config.toml
activation = "swiglu"
positions = "rope"
rope_base = 40400.0
bias = "all"
lr = 0.000628
beta1 = 0.9
batch_tokens = [16384, 32768, 49152]
Each number is 128 + 32 x the weight over its row's rms, rounded and kept within 0 to 255. Layers, rows and columns count from 0. Numbers have three digits each. The size before them is the row's rms in percent of the matrix's.

# up: layer 3 MLP up, 448x128, rms 0.0807, rows 376-382, columns 0-127
# down: layer 3 MLP down (transposed), 448x128, rms 0.0758, rows 376-382, columns 0-127
# gate: layer 3 MLP gate, 448x128, rms 0.0824, rows 377-383, columns 0-127
up376 099:131103109090193176126197162146119131162111157136148183126131112122131128150113147130121110086151064115115098102120110090106132090122128141176150146148081228135189067114131092123150134183157052173115119110152177178089142146156091159139102138082176118079176138105180130146167091110149147148129109125121091175160165154099135114086130102177120109121141107103206074142159099114078163132129
down376 097:145100134125087145145141162179130176120140159159111156152167103079119116157160152160099100036131137180133107070148135102124086123184144187122158104135088132207192111145128073071109149131156109189133144169132146149077131130146113097106084154107136092160090123068156132119168150091150156106134109123123096093136153174104179101128111144126073111147218122076136125125149086183095168104116
gate377 099:155105076194129131122097149161077140134122178108131186131112090093180155156076041157128171094151120083109133047127139151119147125100046135068121062113172147130117148147174140150101095151125135140125125112194124177110138111048155109093108106090142109134096122086132072109116109149141145167083149135192133147128116205153124149130168108090130107158101166163123100159134118103105149130098
up377 099:148133118126145166104135177104135088168146202109125125138071106149145130054130172103154123111126069086063133108142095103121040144153102096071049113160092130117147064217117050091145119162148149161133150120114133134111105123143121152168101111164088156105108137112143167150090099192171100117151100186131141143101142149104134095145097093099102105119170171122098125079116115162162110144111
down377 101:168127142096090116128117108136160143187101088108095144080100146171083145174132101154092080112128149165128077153150101143141232099164115075104120162117105096068102110142081139123123077149136087104138132182121098095133131189146115174132171138158153129085124150149140160160103108126136080091127136071081220066154117071171154117171139115149113074105111141118087083111164159152147126128144
gate378 098:084132159113144094089102170147108077104149103181151118062187148104192140175095108135123118090120131130137089130121180144129112139152115115144126109140104144151132133090127060069102096137113162101140173134158145172147134086151178120142095160087132113112122205151091093044162111160179137113136139053148141083181094099062165153108203159145129160130122146118114164128090099188107102152142
up378 096:108102160090148086149147167067126139189184128135157183112139148140115149104129128095160120092144180167114130128123165165153126082062135190101115108140125150098093100115142096138119156190105111105160070146142104156120160127152187141060109057113172089099121137136073139159065140124127110149081157116167164095160157176141108168073161180113076110155148106135114097171137098151147168080179
down378 098:038107179143193075133177142056074183092120148118152155124123128126100161143127130055133174111139091144172139158096129120158107141079152135128085117150184101129110124088188111164075144125148125107089147124142119134107118126152117141127159128104124190139082131092073136115067113099154171176103104081200129148117150155100073132096095153159109122161120134085123124108130109138063179106184
gate379 106:140108108134159173142111072116102156159089123151087198105135127100152131169085182142122114147091144117088121127076093113110085133090127126114127088137153101204084206086194096169130169163085103139131093191136149145145136118195119123112132119099111147113124186113185174107170136091147139151189194151122185125121149180106132069147144111130135110130126172123067128107109166176098174132132
up379 104:213106129120142135163133162134169112098109168115166127113086145123108129101125121106137200144171160121157044080138160086191151148157120128143107144143092095110119117112140172142097205115045179138134168147112104174115101150082148120167120149118103108103120071155149159108100136132140108057146174122113105093122117126148120145138195116168162055130134122104142159168091144103161158033125
down379 107:131183113162110125135125162125120120091147154126157116093179075141095144132108120178157089158113145162148104143106151134156144195107158146111163117134255161116154077206132157138149154114123113109115127154109017139155131123171135158123100086207128171096118127091153122124113124110139134165154131104184135153160158105119106122107114107074148156129122112105145109133128099164149103164119
gate380 095:096162116100170110134133217089076112073118154132110121167134058107095154079146061084115078168127119167171127157089102115092099139101102177128149205113121148128127082137119146121069094101089142115087159063180123134075155121152129162136133109153129147126107076089138129127109178105181113113106139117145122069142202118152142172111124144099157123106171181138126103167093190124120098133156
up380 104:111128120120144106072162136139136133149142098089059147213116156121142173139125172166116076144118064137109152155077111089153140137165100128129190143146139141125117104167093106188092126121098176136152121142111153131105075170068120161092172133025073153092136098152136145144104185100105147127142128121090123177093085169140170104159122142106124117082141174185073109082142089132173166107115
down380 104:076115143114128130097100064171125092119129144174097139118130218134142117222124169200140131113137077100120145143111153095151106117166153145163129077143178126126113193116048114140134102072146160155089171111136140088193155108085139087133104108090148161111190146147118138083150111122095138149106160099112089163122139124117084100160142147172118121162115162142082159146204172098147127122081
gate381 101:170145114139102104157152110065149100138162162067138180134100131175099138088101160158142185117146173128148189089082099114152121150120141114093145096118179099140098183141147128211144141074120136096123158143174144124082169121140097050181075091132096165105144117063097131109101127134140116071155132107101096174090162087114078166177164133154117156132178136132136172127180138088156132133092
up381 099:112150148120049131100161174121104157065166159204164131121103099131104149113103104103166108091118170129116078118124108103134121092119112106132126151146124054123185110110133158112144139086166155062150109119155194147114114128118147173156118122082167106169111087191099076068160111114132138022149109104100173103143133109162115201117161132164153167123136128154112152071144100123167078123115
down381 101:130105153123140101076133164142159162106100138134150141090121141096091158147163117149129098093106165173099155126087105081113184114141118150131107073081255134210116086143141103152131132149142132106099124108143130073087171154086152157126166098159136119125112162134120110072087181095080093117145152073139135127110094126183080149108116104104108155124187133120106168140083130143146095056118
gate382 101:142144136118115118138078146095111136116121166074131173173024108094063096064155122170167155088167108129125159180132154149133141121129137105131114130103126117096078096109108110099141118147092078172085146144074156085108084178168129130172131098071126154172177112093201128128148138131109130115154124185080076128093119124149135161120133091191104147160162166159116151111182130134150088181075
up382 094:123158129121130044148167119108096104149110146132114135137128117089122189082088132142176114094107051155095130097094134154076107053153116103062122183143121130181122170139164187083133129130088165131097164192063128137120171137109105132133135150122089135164118131170156117104072140072161133134164158164144101155167076083170082126103104138105111138183160164132081166102158091091106105163135
down382 092:094124138126112091086076093136170146106127124163114124108149122116163111148139127090072081165184114072187117166147127078126149181143095197088060145140136141154115134112109109153114159152125142103146133077207042124115129159125158096145156123087077152092137129106116144124136041137103147151101116125117162202144177122131153146096093116083132166077092135162156098077088136106138155089069
gate383 111:122147039136123166169173073152129101212146054109135123137183134160136117164160143149144099143080140147071167142148105105167087085166089127094167123088117143144145150136139118120112149210113111141143146108109141143156119139099217104132119096128119132136095085048135115124099105078117158141112161097092121075205114116134098159180138104074091171159109118132155185140145156114143103132132